Weights of a small transformer language model: 19.5M parameters, rotary positions.
Each number is 500 + 40 x the weight over the matrix's rms, rounded and kept within 0 to 999. Layers, rows and columns count from 0. Numbers have three digits each.

# layer 4 attention query, 384x384, rms 0.0836, rows 94-127,222-255,350-383, columns 0-95
494549437509502537499456469463506509504518487470491514506550512554466487621536490509577590466439468529481524544485467540488571496516477497423516513509520438483546478522548568553444479538478559497528479508598542568484409455386512545485500464481442493518427552492627476468562509440520556491
512498416512495520451539507535462503526435522478488511538497490531450451538544498433554528465457498497422485520587552578548506495496529440481490525544544514449460455447536570529546496502470466497487525518593449516467505466423492511496550585506524523519479568474459486511449597435530547554
429486403483449519490551418540549450495519495520504446440453463472506551527479466502513501503491519477500536560451493420514534495498538526553484558503539437460552470414497461552465546497501523442504509473537432557550559529524458527503504558427475472495523474469483470563486515476474454528
512440552528443470453515584497487450486503452529459480490501468447512480437410410479443551480511486498508446458545552476472444544534488462460530407555463534454420453518588549502470577493493493469520485547463562527526488597555515464533490392474521588529452464510524542477496514452585568537
483482488406565519535535443501522512486439424477485479500542459493537467490533510500502434505481540493587565449533461468537520418458479447482583421521389491460477468500600389500525484469542561505439476539468501435549501536512467498446456479544518450511466399557512460431527496425550503539
543501558495464462500449495515538465508542461449497400496566523495461561456563453468533412524480579488449547503562502520499550506488523606548428492517512517483580472564467523502464501550453503510415480551447458566502427487473547502517580470540436552471445493483488526497523437381529425474
541535520501500494519471529474531537512457528481456425509441462487478534501458558464475530429517495507544516449556476450453518515531521528524521585459467519470438502560554531466573525460508503471540458443477531536449437453505521504537502555567459480477532562480478535484506465538521521454
475542481530488395486471450418495576409474451462495492487477487508527502488447492531530490526466502469475472508484478458499449470523494496509464503537476432521549495530449440423531462518588479508526486544491437466460474449470501487515563509485570543448501497528505517597515501470428448452
443417474499471581529513502479548544573577498537489543508418461487508452583552541478503516555560505485495508475593496556534484503447529530449472450505538494497547555525453585498442502451545460517464505502471487447454563497498533520473484462456480522475509466484574484517495536566478473428
509429491544555519552467440456450469516526531510492539485428514436502530481487529513547503514464516521503507521523588493378439545512516493452541490530546425505448392546464540514470521473507488513442535557474447552464488515531453487529434558550476528522530458504539457529538478528487404459
509429454542535530510518446505511528554489520485505487564530471484442518500510530442496444541426537441559458565460389441425476447483465504490528486489505547417524433465448563472449475472495521539488528543498469497528570521441518489534571579499459532503518466531465496438512461545472542553
523498448514487465504462480515444418478570446458568497437417503475553521519491542566493547505420514492480548465596458572507497526485546547465494509603465524498520519447519531451522478437497438503479497628556416519537472451486453468526530426463429517536512502533493467465487544396500497532
563541467530490505460438449516478515485477456555532453558534512461432485527553481452513506481459527530549416533473536523499546515511495523543447425436552451516419518535545507462423521481540388514537498515525496518608459495522470540502499541479569481482517442544506515447478500560425437488
497521526525524528491437519490536468552575456466460492554477496411463466420504509543492548492489514541552551461542470504548536478537520548501585501481467493527422486472541492560532455415536536415486490530489502417456541472435515421532553460505441449532562568505488485548441521465433464497
502452496399432556489506549519478557477526574546509459569437553463460548527512483460533432552576472532465447486414436518481437532585504517645506525486619473496545493513427526487457485574527590520572530495554484515604563517451456503552520473570470494492488515472561563524475467574530522457
543500496505509556463514566516474496469510563485518535491548462534544451494524542547460422418511507485553520485505445537500473473511551497457479554544487513493532410498535464612535544539535404481535506443565456502478577511511474500447496433452555491437399479501444545580526459542501500524
525516469535526484481597501507432467507411527443483497569426479415515438460582523465469470473555461404533449488539497534456567464522448506449555499557481494537494530523477513480457495548500463572559459505476483537509526463461518548486536420486510600515461525533503559529535565441512519589
473522484526527455483527566544480513482465578518484453463583515449467443481486513537468482451545503571514442457500475483556480480533513569548540468494519547429497458459590566529589410528482471559473483457457494438477511475599425459589511475487479509432524507478498549599488506475501505415
594521464441576420498548488524488493539513480485561523458553565488490494561466596460497493501543436464419482456459436427473521475515486475451499493531498557464445486540517529545415589487459439524505552519567487468575503475517548504469548458508509559499485507509571504494524470498477492534
468415514440548518482478398448544448521492514572522521514544557470478438496488444430491498529542524530496537498513480469445528452457476503451481470431528496499449522564471530522537525484565480478422517531474558522530417557515594495574485495439458468457497521498522496444506475584460486456
541491389442466610482498523542482439428493484527500481548570437541483525497420491473514528487570446508578575468539524479533493506432440554470497453519536522513525501491448487532579431512473481499483498408463482523493528556442536569501503538428483474484517514459522455413537398490552446606
483524514501531503555495563555508507453547471468434476489518576476491459513446477445560485567574477484525545446539586523518467485481469513595462517531480567505480510574540459436451542512520514481474464519526503544460490571497472476526470549499468479427528506518515529494466452523525493545
508534513460529473497498530429496514469452459473495545557546487524467502562501479501510493481503439467500487502439481497493552446532463517547455477506518516488527584527481454522509496518483546533527522508582472489518496522516477460501462509463553484550485526416455501525492450592411456482
483571508463475461466549506407449560476571429472549532548479547498477523453562475493520506466407523515533516506491498511539569503563553520489459518591487512436513441495456502520493442484517536505446526539518473487500410573504490512556478516473477432587468540448500413523506556456474538543
586418414496538485512529460525483523509442435526524461489401553579517496545389482514449480480469598506489409486498535484521535460504418598532520449596484516538506487501495425485471505546473541493438506540450491501503576520517495585560546459528531544529507489617400529485414502533547497488
547473442525470534547470467526526578493506492593533570528560484462448505496446509517543530411517483476510531476478566515505527530538420431441550512482470456466447501523574496482457501501469556455535481514527514483468462550623440460530475493488483464467571481469568466476415429554509374492
449501546572530533455536549428570436575429554539472498493462539425490487468505417551528459563505538579511491518495557572554507521486548441540523484535469551487567473510543492480521519499491506505568458550527551515471518509441503546529523527511593545469513572529463493443543526469587524543
463499462543468502500516566505456489466510541472473579485472453493438546476512476475472411504514490524437511491554553398493473472461462508472471561486502476473445551524535485463527559452495538489535504510523470392447472503564518527452513559575482486469526459472527517513497516489492562425
466472486447439484540535516504524493501484457536518443455495554502418453438457485531479596510563534480425485553513497480538459475454546562472490524465520544561466433489523483451495537520475465506552480475515474506414568476474529530536519460459499568449542460447565529415440402478552526521
450439530519460471520570491549429486482457486532473467588554524472558462512493572559493523481505550449465434465472551395477526561463443442477511524572501581495496509475590454552583442537488544469542503419530523497462489425437484517530553443447472406433510550515460469515496467550499461537
487579521406461532518499488517456584507516522476531477427500434476475466529510514464568507562478473578513476503560481470515484517500431523498457520539414503483588483456431534468500459492498479537524599552446524516521509492484539547534489418500569494503543500509534432471446493453455458484
524447536457518497457434594493512448469530538464543509462504520530481489492539635506429518532512526488467412522525538544511472531543513453461568475572476512479474577560534490455491441526454480603549499550427492558480498467448517545506495521448464532480571385456460552514531526408480490449
496541523448459528473411611549511577505555507491505487502408444538448506480549551475454570436516515485484471534528578453606470568541509472537532455571483517505580500493551614499511531453589541469499460523517560462490483509521446523504505432562474492564405473554462498477507488519513483421
498477526481576554484510505488476488563543478485506520534541473496450503469460524521444451620477471499534530506497529491458438472494453469476468472558473511518455519532468511548392476534489524461433468510511481498486456407577520421549513446498499521476510521496502513495563529520552529532
508525491537531479485492485478490495440531497545438601509490454482505514432422492443538488588485485485491428477436450460462511433542426534500469525478424523483438476521570377456594493493518546577511481458508521455481577578518502530536519430527478521523452503446463563517515408573484555525
481484476546530526520516443598453543465465410537483478524441498539493444544531556509517474492450529466444525501494552548536477466477493509548498575490517535507555462481438515521515531524449507482483550510597488555369585551473459471470452542526540481470508487520502537575493488513521546428
520485480468508553516439454491481438546418530518478513478444469447459567458542487461484472523532401514493527438490570458546466486509480428483508507397483536549471459511503517551506449518496460526459513456501509492483470480541474485534466456505538486549504408434482475548470475490556498575
467449460443509519481528512490511464553532510566467492515480500476517459460453492524472531523500475505518574472521591480572490434524511505479499516423528542480473496420475517495472441500405533502538529481533506530482500488451526516546531596544519497507442519570515514457486507504457511454
413510453459541417469495534523513424566511510545480443529558520460494480413515542572477462533534439533404470461531530418540498562590495496429539473487511448533495468546487525534523523454527458579489535498497544487451592544494561530512572529440441471459582546493584514519522448529481537448
550469526522518494503528546479501432455443510475460443501448524540522476452535464553430508516490506493521536485527509499514509493535474494572562553456518555460589476447493531485515546474448480530523502564511574414435553534457534540505543522492484570532491501484429409538520491488498440533
523496561487455516447414468554516432466505503464482496497478508399469529559555584525536571488502519498449483449493495423456520489484482492489421565434482490537471519423554521469567505498504520553555529560564505524529533529445459450452565493547525450501425537545530553500473546580423514523
573520466493416491543525484493478434485517485517486510533434463478424473423524521514466455527535531467490508479517488468516479483499510464510533460521515489527485485528527438469507552493536476436553516493551421546556539483526485443548439550494494414520492407476422472424526517452578494512
503491526547558548492536491471599537455516431529533501423481582495485505470497495482503557557467501428487456488498389436512498503564539446518564494499426517561499543461448518437464419495456504517512473471592472560453496520473482465486441393509495543526501466487530482511492526497558521512
504483463495489569489590516540501505466459496478495532551507486578480498529538404576501484549569498498500496449524502436489509456477521525503451558544520454526457504533544559476437528540534501425431508488499527515412465529532562523509529522512457496472445422489551537535519489541431465548
437484495439482550526431495446487486455521506584446538445543417484489450505502458500542500521495530524522522462535508462459479452505551440425477573500528519484521520429501470462506452543498501462462508431427494517489497612520544475547474583565441499490477461534487451541506500511480517497
496531502529498508444515442476476550492514432448518528454539568542538526485517559476541527479504524490626548528525558455498497479559546518532491551560518485520490498474522438542513550487465505494449489460542529501459562513527463452533514519550407503525465526509522459496480574464461559559
563509484534545548482498451511526537537531492531542544450588563497545548467437522422539507507491471557473482468479531428465427505418459445511481536453563550605518440470509466422540425522418538505501482525507584518493518518460549441509435478513446460456508550503510470466500492452515550547
455505478554493522405466455519496474513420536513520570581514455478422487495467489450459485476504474522528474544505486554525487544504464535417525483447516496505376547431422542475537521494527489499511508599603564510476438436494543534546518485572473445465471595566535559445502456488401488488
488425519539521479533494599542448515526498467556426513538501577529496494497549524456579503552450510559555441551415456465529556444473469518471555518530550450562445518576416489537491458407558566511526556536369549502443511528454514508473525529466463518498552452525500501475521462506490524486
495503526485543493556523497544496507484574556486518563589509542546533493506534526466545533491531569509433495514443542542457501463540505460491519498564486469552503538523508445498468463568435463545518531538430528510531502552458531487480471450562527447445433507495470530506504508516541597504
527472485546574419457550429524494502523485519486493511559504562510529495563607452474490481481527514494456503497526544530519457460501427451561516527496480439529460441501522499502537484546473529522483560492472537477478557547547503473503482462563448536555500505517505551456507479464522472482
504519449496500536419471576425567480498468532468461489504533483522531481572511524477501508457456477561462478504436494497512484535547507495417463443482501539458527450537526519513465484500491467428489556518538485488518497469451454602513476536577562458519446535503472518499496431518502461415
521554521490443521459517442491498442451493515522468514471503548410475475429450521517499516503502376469521525540480523480510460560482495443466530433517472477521484553472419556533511480497533506449555454509548430502468478533457478464483521494493556544442491451500417515444496612513491512542
410553481547464493515473484627465407499552460494529510493446491533488507573567492456477400430503537586515450539445555487505507492482442499550521482533394488437503513566508433479450443505513479470494539476491580499554511574523532538552524454454470506504470464428453550484573504488466543494
579483519464538457462542520530476453486496499506470492416517558444439474564540504483391543466577489505551528461553465540483460489549520528467498518430481581471525512489490468507539428508450526460463470547464540571474517561464490525483515554452472431584498537499487494507563459515443491466
452492474405455509514471509500528454452471514518476551481484485463466512485532507480502531486518452513445450501495495498451415494506511496624467508522536534546482457490484505573542559490576481479540513579568476513434513477513544486519506497541455485466536560519601461551452538496502469483
563426511533493562491510538585474542532461456498516496496539515467527557436492496425543435422478548560569497557568502518488532474534517532491423581559457516552459487498444466513532509454445499486491492463517415481518547536492437551549487516477498528473493513477485642566535552543465503475
468491483437529444442573553482509501525448411480497527524548467505533483481490479475557429500525504568423492560481569571505456529508463494458547395500561534435463508533484461528597516462478466479517497529449481436495471427445529501485497476508351517503497496556539523491554560450555513495
507499460606462503419504505526482533463438498565524632510529580457465541537551451465440505559441462541512537468545498494488424581502566506472530482514515476530532442530539471538464527513517512496467509501525509468504523498417461525506516446458442574446515497546519550522556524517515512510
550516546552515508527498573558531525581480444456479541466517462481512502437485486538476500555523530540520506397496573528547515512455481490455518543484587503479493498436508460485507468459445436518543450530478441497413534506516522483504476406546465498502505443538453475456419491608473472550
539516585561465505490494481564511512494498487450531488443483502566528445457483559530578492484457471518506581460501510503469551530514511489498479494424513538514443489545461540551443482531450544466474473456575545498518496471559492559484531519574408514517488554491546488427528497465539518517
436410525563551499446478572474509511605494468477440486407458483486556453489485414468581521541584555408423443435518552506552500493485484452535561504425520539443514513549466510509463522515510524524508510536529586462531492473506467490514499483535506514545524465438410463512476517478499495540
480480582440470524503511523495581445554451499504496457506473538503542461444520573549539559524507566472490500539565440452509468636578520505474534449401515413540459485476547502504530471458594507524524535432440443526506460450564554453528488554463427474485509516535478511576475500478521488474
542496442422536489475469503456477501433478487538525417522532517443504500509499515531419517496529515583602465497467561561506505531489519532446508520502540455530463514539503480490501461537429376497498431460520491479501434552488514478500467459469508417479538488529496523477505493461445487557
476516423604521568538463569487515528456475518528486415437517482492503488549534514514454482496560477522435478491509486548497477475569454468528527496530552468523500470506459509497490429474416488543502518489512521526518595528442496461533509499528504550494529519572514456461518507512478461507
541479535470521458439523552469510542524511518485475506504515509536526377487519451497541538427560450472613505540428509523464477451537422577472540540497459472390517493493518517482543441501572490510583480524447538483540546553505544535483504544481544489602481491524493500487491512576469440463
572500510460450460543532445497553519463479546563531495596495490523487536500502549501494568487452447487529454495504461595444468482496540557560468565517528601578519537428537491480556424443503539530541475581516534520530593511443471485500441460590441494507553531490441479430510543492473474518
547541428483590470542463481503500519500501465480413508539487455415553474464490586559459426489504446485614498530529500441491467458482476460559496491380543497483512547467514492532487514426491467506579495477382504448482518525456557489488506499448533494469464468420514463572490514505565519503
554478423570475457473558449457481586471563457482430491494532588562560495475482430505450541547472510463427509543482506566521503456494501487487472503464489443458449426549519504538492554570523460494542503534492500532507500526493423474510473506596441568506502444436461447471512430507476506518
481465524600471582404536453516478548517488490555490481519533449569478457523502541464508484527472575492503518468518501514520460544441532549504418570510493525482454533509541508474597478608553455510515530503510458477493515494470497512535541501566498500562524575544536432560530525485510481560
558526524462549479451504557558522515506598517491482439488538547480550511455562544579525512512426484483404486340521506445530471522524520561450547530468473494575522596535504480578420541542510506517464444493452507469470370581511466539405503586475540448595483514452485527511520481458554519504
501604452476488508568470475448482473442511449504467478495492494489510550487518458474505439450540508551540437539514465450474465507524509430481441483485480464437543516541524545478500530577502471503513525443533501508499528503447378455499536467491479536524460566553465509542501448464509597567
528483539516575493507521576498530493502485531521487444568524447491457466505569514488509501477489478432536487511459445422443476440491510580496424372549493516489428508521542488524513495494582424522487486553484513561468497542482494509457466504455529511442545510444521436548466560483520460439
430555454468442497544482483485569523528509536521445527508493525447478552475496484487448436485510548481572465603430499521601603535393508517453431519369570466570369528519496542494553461400475474473485516472461445509502523466544570515506562520537455525551531517509534433533470488447454454516
574534564490554439582552511550563462530501602531534455464387494518487544557513619495541395530506430459458458475502394523485513460456551512437404634530543545439541511504561473534505547481526478447429542549513448477489491614455523563528559513539434560456473494502406528554491618481476473494
483523518377519448529513556494471456465479497473485508468581583468412473460558552568477457517417517510511567472509510598468506461444485466576555441458433525500531470517489581527552570522451476499515520376436505518546455503469522550528512527533395513468446529507468494487561489488499420490
400535529517579526475444494499421425538468484513504478484473560502461455488508587426449407523416447503584434485426476397458537493503497446517537558505454559588457514440453559502507472507516499443439541427525474518476506502529478469471479434531414516431496423553529490477515513531511427383
547438433526502574583526536513549539537510469490557523583452540471550440431455497527506548472455493490440490551524589502484452514526485530466464518544565505545462431481490540490545441444453465534514468486542458413492533507453528543506530452512521451442535480518521530498517427469528483399
475454504535449562521483559455558465509463542459520500480564548499429515516555501417485567465480495516471487435567499505502531538546493517566520458446510519492607569465535524513487509542548489460515514438530545482496494511494474530586482531519454496466499483377462459452518469439546528616
523472470464470477514455522530485573500505509472497536521453504565468438456512509524522536455529468529577513515509448451472572563486543538524431472488502458613562577440593513496521530536421407556542543528553461513530549497515533507407497496450495523506515572579509461505521468560525539501
515532599392458539528542464554498523448381527469483502561520511516550535484516472533530536518480522477558482557527579554505530469538525435479439514476499506503335464555494550429480517534507416551523438523597515504507579482548488429504428498466580558511498414384507541544450499531452444412
484485459463462427507480536486507508493490530509512509528531509524493529449503472493509535559522460530512579453559435457499533480517544520440539522508501476511460579519508490523498503447501524547486493502449428494553557493513519501487516539527561450454479549551535473465474532463401502551
514515523506422428503414580509522494518496567474486516523447506438540534468493550490507477472466503514549543474531536464494509547503523507473572566436489507485565539433522514514528488499528539522532471556475556480552572481463550493457523482522494505516506516422511411458522466561593488440
483492491567488504522517517471451538520468476515425620533565543518480495471487492508551371512457549532477497422491504439510434498489504561539514492573458420445499491503535505507509403459477565522546491461489494476384426542548477401423539478504510507497537544505450493472536613457492514518
494461517483551525534470526539565579465473508459527498580506436473538507513494553491496477551528430498449544502517493448562485477488519464466540532455502480535592480480508455515554566425503500535469447570504506513488553513512514513536531511483483437457440560482428509463489534486528561510
505459516468574494438563496522430534558550458435512493517529532464537511468455464583510490481433493462489507474543537461489482523502502481549489443537434494459449441482502555512473396551465465544504498432516456499443505419478524468556526450552559496538403504485556507470474482383462417457
455481553477475480493521499528491584455532502491516554473561471445489520486515443439450558521484468548470525522496494504514472429590525504533538486511494483586488550495456479477494537484556567510431513456422528507557379480526492471434438516559476462509502497457483472462530517573512533452
608418516611476573510456410485489475458536511482479495509501545567469453499512393451487433503469507477513420485510575452434514536428481562543441423586550562570393468480485517486531509521538471519439501513542475474469489565466513417486509528454476507535521500541518486469511522484561480526
484504541451516481490482494493467525456484461526518493554463455532436516545505431531477570470562486486466504515463548539508502480524478568450414495517563433508429419491470510531514507471496461497479500530563474541437515480459475532513515527441502496440496493488521534496486492493510442572
464569449511534619501527467398605571552457435548475466618528542456468480478525551447465601583516485457571576394485508468538496471552522520588434504534422433469468465438460519556459519540456490501418499581457505503450507556542460484592508540451560492466524519506512509479550498575489475476
537478510531462437501541512493500507512493503467471485532587484451404454438514463520485470452485532530508450512527498433505499469508505491549534509517542492411547594585475458548551508548499462456472497514501480584481508469509432453454540502456464443527434541464450410504464530556464469537
446529518471421477421514493593437593455446464515517483557529455502502489554519498480450512508500452471470489539545491570424473492626487507454519550511568497447537466475498425529520486511432519504449515497442524532471461487462535503478470482539477439488533478508468565467440489507459444468
579521486550466487399540560508538505503542479552498460518455549516482518598542537434421462492506506609427433567504470592522500514525553508436532517436539536494461544540472467551497557483508464521522460538438499449514577508474466485574541524572449604440474509496544511459503522431472571492
585470514491451534473519597505550488527480473520467507466525469539537527541532478506486339465491494437562471480436456476490522468522537460497443523527497525495516482475521546493502527474527495491522519504448538521449524528478434526513501442575580496524525512526580521422577523452480493464
511456543542520558490485447439570393517455572447448625464428508525500468554573485508570569585485453547518457566497431496569515547436472442468464570513535526605523488504500563481518553501482505546461468511495493424512525592564460511441472422552570533429500523496481476502558581460479471443
429492453536523491419492589466400574488463530482455457492516479520496420570512501415562580579423530489489502533522509544534507511569517428470485582497560503546493556592469507462499508451538431504415539554617511408494566474523560483507537474476524607499426501484563427496444488474458654357
446479456504544575537453534522483456464461462520471489450596661549446444475560562552458597481489535491523574423515490501448452482598599537462509520496406487475512519429479418445597506441523503499490500401424498579451492405461475489483480475563519523455544464548459503482494501508464480452
451492548415485494546512538562476518448527508492562579557456474476523486427530515462463523506536561546473505482493523425615441546470447495504481487466556525516497447502524569474489504561502470518487501478496540525538485452496548541511527511523499528553507437482493524499486511532590515502
532540474479527516506461484526527544504576521559490425545462521505470485561554456504607488578533457501464500452487443527527543493480548559416493451548506405499463457455555496538517453453527582508513498451480573509529499492493459473483428536466520513570626384485532513447477506520484486475
480480464563471515474495522477513417432530484514488476364504424563528516527508551428524511525539477501456495420440440486488460507517519476465536408475458488464428506493594528516528518504530459510529511478604559492439467410540540532499475533499505460534463477488490486539535395489560510530
458525499497472524508505494485495506505484431586470495502507487447462471512515470543521516499480469468503514487557486445505515478475561550406522576487550563554536464496525496534501539510504504486421466583517487561470373524517474473554429553440512473461480569450471479532470527556487529434
513594510528504524421477501588467481565573438528495499521553533516423508497518554477448530541515412564428532550548462454426531526516498495469505427501502558479467526481422518475514544409580493508512494485418487453425504555506507428500513431430430640430502419494494490564510576541456480512
# layer 4 attention key, 128x384, rms 0.0872, rows 94-127, columns 0-95
506444517542494474500526508501514473480502480527511472563501535480449471466518471520466493508532556438567489467501466530495563517473501474587494590499557451524449498471478457520476485388558476533525528501408577517462479461531451482465539486476553551561450446552531481506528485447453483560
473448500550577477455505444462566511522478478472472485536534548467553462509531635487474528547521494499468469463550432432504520458538572479515449509598460500527430511513488574530436460471479506481498517486467463512487514505479542472505551491468472560528517420528509490513547510440524477503
607542506424526532559530560464419478487571491525467470441498531516504486525500517490475480487504549487488582521464472528500563520605458484484454420548466478464457541495498528534464507503406550517497475575396579474511509529510518552469457416528518543455471557515633463470557520490486473558
492483477543489510507511480483522479486470503481485500443505440543515487445564523494538510457448462507468460490479511514492556498521438551593487605569507389461491499510507489486457387495521467517571436484541531495444501459568553521519561549491480461508498458471561520494487517507503449491
509549562492527469518469509490505498460510552595529584519525453434395514523449467523468495454504483528495531555584478480488447506549488490446459469504567506521576572558527506442455564488495434406455483490497498513523471407489453451461521507483515480475505450457572509523553506500443498562
464530514504452499593471480467530588552482515552570628517462507566500439475514496513539525586451535482462448536510539468544507507482446465480506536445520498583423551537548516509549511450563521409449469575487519543483486542460460488543529579525458371530499550555477549493492502529558509477
475529505501524463399551513471498577472498494482445483449480472578527455454464524478443427561548512490513435590413418505522475499462595524463453507515435527578527570531431526450440492509548448557437543496596497453498488499497447433521429423573547522555509548591475465521512484452557422510
514565490553503519463416501511508477505511512505517481447518507522532480484510590585554447450515546487473553509600466503501462581519518553460451458509428515490501566473497463503499443434456523530461445445442528520463536487460410489564451527455445629512480461443474488552473523527525562567
517529511536507581481421513514471531545525465523525488487501426517469512458474544531550435565483562497509449473449445545499521532476476487506553518522472475473467528520561472478515548468444566541541518544491556530424442534510529479590488450463536525401541496530532434463509530447462517466
481502482539458449422519456531538554482481470470415437424486515457499457515516491529427577478497560493507409425462474568494463516498481515555483497446512511480512517507533554486418524506473538483459426496508589490528475458538543480503562374531491536527524557487459481488470443478517552456
454499518443515515487493512549537519460455472529491501514473518498541485539489532515494539520540479491499526483555488461549537481491513489500503446435501482569507510531503575498574533489483409506500508523475509533490537472553552449462476502466469444396536584504501517554482471515504500462
488454529524419470510453598420481527472489511521511543511508446475471545483581500461510594436499474536524531501388576515471491490510465494473419486580535498458563513501509522509449491531511541577525573432551432491527444512565502473533597520493434527453565470478526435518523573482448425455
530495444533490387454527563445478531496429549465433470530455460491468505471455510526549490552439492446490522490522548459550505513545519495514532453483442512543505472470503469444481463534467559460484511493465522483489487446424472478465507487453491507509487539429505539508462488430529480502
481469494498454509504485496491495562497505427502536506497556598442522499524504506502489506444499612476479484451495532531489495456466466485508518520645519563515531524530567542479463477512467470514451441529470478536474434483438504514406442603506468490494498549440464539492475558516603506563
453474515552587514480485493455559484523456493542526510509484484498415428490516491558520523505485452475498448495494482590542495444460459502522413414433475448463468504458525470494541474535485516456491512467536467502508481513475441489497522468565529417472484467513464452522499556472522451469
465485505481458510499439526463515500420422469513500446559528563542521545534559508506506548519429504442464536513552520548528565525511526509567476439439537490478472504379496501484477533466529492432473507517465546528472527550455428504422490557476489485459545448426513476416511466501437512539
515481505540454515530478460507556435477479463470543439500477517514576508446512504488525581552477513506492506472519497475538483497421512536437524511573455535560512514486489558517512526522502465516485507450475546473457521487475514368528491513490428512499484488549503565424498492498488527492
498533471490520555544512519441436476489490424472538458499515500462416521456515437472454577503523455523539501512492560569546459547556558402439515494490475460575538546533444500514520523487493487465507476521442472516527481483525507544589546486487536501471518456447483558450516432495510511592
406415594472512545397475508506569488480459491417480506515498455485511537582536501583483530443476529557491517456438554517531471486442520451475527522513496508557537515449489466534484476540520502477464530509475432476494545461474472485515504468543394516486539604453498525512529463471477531505
487487492545511424579516559453466484459480579452520423450490478538512477446470515485460447417496538436480482492462517517473459461518515549493512525487537504525437513469488488474535519504511477556454501484485472524443496483464463479522560533515528563508473451568455451567571432445521455508
498534463512481468485533569449521527439468535562604512514577487518581488529518504453535542531489526526457544529464489559476513409549510558571528494474466579478472469498492480496507576547574578412459514525479517430444539475461470501563476456545546461460506546505534498467489510482407483468
544484499461564482526429423478492467520512540505503492484536492541421498512504520478464485523498489459515501450428538510474458539495519481484483505469592454521565504473577453505528443436462472525497480414483550487609537466493478508463454462441493557579484503491449544481516465435432516550
478479457522552533570494492537463440515520518489444536517584435434492429419436538486550629484491485420489536511539592549483416526427467427411531520569511471463540458497488606512519498527454504514496448600496591464484443488539457478508488504502540465426485476550532403455495444503470611529
502551443481570478533477569440448538494534514464517534466457512485502506510518513489449556443482543541528551452435543433442478548575504444529544474439456503532566486477526529501450475534495513481550477521525494538565540498500515501522432500539551482428529482446455460452492496454505592517
501506470528504457516539481451484575451505462560482513443476479536445518490456514469463472473472500562514508501521462449551437437468506468546558548541443434503454541524473471495397471539521439531419471526579473434452454573489460472475513401557522423522463513514582437515530454486488484484
569565472495557478488484507502516544528490519530472518561435486530535542436472485465351496567522463521552436472519473494503484381424503499569537525503483507533522459466508514481534538522468447518450545477508557438539478505513475612463472513386528530462507536478459478567575501550519534526
462484527481491444561503432471477563513483454487465499470466579480433504513511505481520446508522537416463515488522475472507501484454444456535554445542486556532516485498494487525495505488464496497557513542482565471481490517529485439543447544478452538496534455534471521524506587487457438433
568563439428522469511531499431528523574552535484532490493511553492455422515473435545562545575533472549515529560515525429478529505442454578470520429501515399541514401544522511448389430539497513540526538469437520570546441519402469611602462489526507544532506517492497509542513511485520492520
503445399483508545449526497471451453511530483437457404541522534511479623490562489401489462486444465519523529463562565484538521540531449462454510530505482577521531532561492499525561453542435485475446480545481539506560468520514494464482389459548497464555400458450506507500536494474369500412
519501481589506558503541456543556468535475437436497518523483506478487502423530493465479450490426454492576510547525564598439464523466561550505462516532539540507494462455576556508477528459470507442473456507473505496499476597532429544485477472477516445463487461530504498440498515434563440472
449505568467537480573495452515438452519536501458492526513417556508508527451484544523533468434524593492496441521487546492448449485498548488467513487505522463494452512503511479511496514514464505411507550411461404495502493532506514464481470492503383512487444514509499593479513567503487461459
466437493489478480568465451586533555553518497513493471534484461511530548473466498483472436477535463460544486564520496431510476629495509561550507441484429476562462483431462448485507561506489453524437544544515456488517591510495412475623500488526551476499449524483522491503409488538470422585
495475532573457448476450420505384573464535456421505556475505508450604486484519487561453492557497507580496523565509484557485491587472443498541486502572459546495511443462429480539473493536502631451587525510515505497484501458507552478558434565406499552457528541506613542529465487461459507441
432494519509542475546496531473511441579450502436545462484563503526453451556521463430471511447534550519419523497569449495509523509533507536468554539531492474532499491487511518427440500445497486495501501497469525554483447492532487392484442539575501444410481548500483483521410496469462491492
# layer 4 attention value, 128x384, rms 0.0752, rows 0-2, columns 0-95
459558493517477497463511468499592452509527549450542452547456501502471484525510452448479518495467493448490543512526422537511445541478480467511533489472474540500535456472489507466544473469476550466524533517528502530479443536481496493424497557546560502536468505607502464479478523450502538547
470469384437481543411438518461468514518465451404426444429507510593536423487552505585502473504585538474476531530545491482534488507485485520550476601516521531503535472427489443539539572509486486409500501460552514531489536583464565512518569550409518486571443532548478519439495517511592574454
458462461531554489441525530441546526494528542474454516545462494549528462496522496534521567554468532519475521467493497544478493516478436425501516548512507484472484504575453529531512433546545473527419496553465529465549466506535525519458492565500550531465461454511518496450547463505485588539
# layer 4 attention output (transposed), 384x384, rms 0.0714, rows 0-1,128-129,256-257, columns 0-95
488534483501518496463439494435470514530454491494533460433478555532543483550502467444484553517493495495514485516492462530495498503497463528436439532466405440469518514499499456550547503440473479489536658546495477441430539476603504511591505482520537518491471515464490589456562556507576507471
533462429486446475497563466452441509430509438464507506522544531491419542489500527459472484490526471483506516386583512544536496529375506598493530427408472539402479524479431455537528526487468492507491541550457447592423498487510541505458509527528507510422465528495549517542512486441553565383
524428561483512525509560516499476528504493520476520515527485451569504520512505510462621481458461519483547471515479516483470502561545451527546490479556532522478500492461458478436468568520491492574490429466504530499428437549498457544567491525483494475498543539478507430502498428434516491467
433547471556527469589544450555517464492508604496497502538501473455523450458470511497504589572454479461621459468495465473398546504517448521372509410496463568523516506484519570576491493514503555467526449473578525516533453546480456469573439533516472553519526514480498499516565496543456502516
464445410485503503517504507536498452436529525554552526517567476438488487429501504529467475461497471492503511556495488486482568450465560462582475503543538488505514455560491535482483486553459418528513524464489481478567531475525533476459493447468540433523513493512495481446508493463473449479
528534534571512459452437505524553480528475490533508480491498507520482499508485503502464460458498499480507494572440547450547404469556449420480514519491520448551525519538512457441526494519549503544517511482510447473536592455534432525506451457483558502503531475490440468513498554543535518548